Weights of a small transformer language model: width 64.
Each number is 128 + 24 x the weight over its row's rms, rounded and kept within 0 to 255. Layers, rows and columns count from 0. Numbers have three digits each. The size before them is the row's rms in percent of the matrix's.

# layer 2 MLP up, 256x64, rms 0.139, rows 251-255, columns 0-63
141:173153144170118112149146134141132124128101129063105166076147168117119155113108108114170116121084159146129161104111145127106120133144138103134143095121116138151139113100161107128108115092164116
104:124100107153158123181158092121134118118132076161106162151148130131095122087121123171132137110117159118112167121136152070124106128163110115148150133095159105110119115108152131095146157107123117
094:121131108114156117146134103136118150088129130164176147157139089133125109129138140104096104140115133123168088088119120121137141162124129143130149109090161048109131156122132157089150143098150104
096:137125102172125129152166111140098163078107118105148137147112139128102123110132088117116123162127218104129150142160157144124124132126123106099110181143123141147109162088125111124121120143136137
094:141155137147135098162129132150108150118118103138132183102160110101140142147092166161120143124122122126112153153102127094126083131152207101106115124119160133112118104080127148119148161104132124
# layer 2 MLP down (transposed), 256x64, rms 0.0966, rows 251-255, columns 0-63
131:105125148116134103148102149152149128135129174184123109091117156101137119121122150093139118117180112058105115113131136138113116110156165087121131143124178117118113149167117106109165130104124125
097:094094151100147119134137096142148125133106149147096127138124135162121113073108096169121123113119123144127139120133138117125124142160131090114188149118139087086136150154154176090141138081095132
087:171146177113131106138080113104148117123185122135099101130105118100121113113097147142154146116127189157118155142151115119171121144100108157119142107125133094107147096166141124134127098149096139
080:112106106150123153152118166113151139126138148125108102146104140121149097155080166135087123137141154121115112169150134155100157051088141120102156148146136125127136115125131141062131110130117122
076:139152109132144140147138094130103186128131115105151155121092133089151111102125113108056160129154136152102166164130123141104098117146134098150155115129111123147117103132132137068140141161141100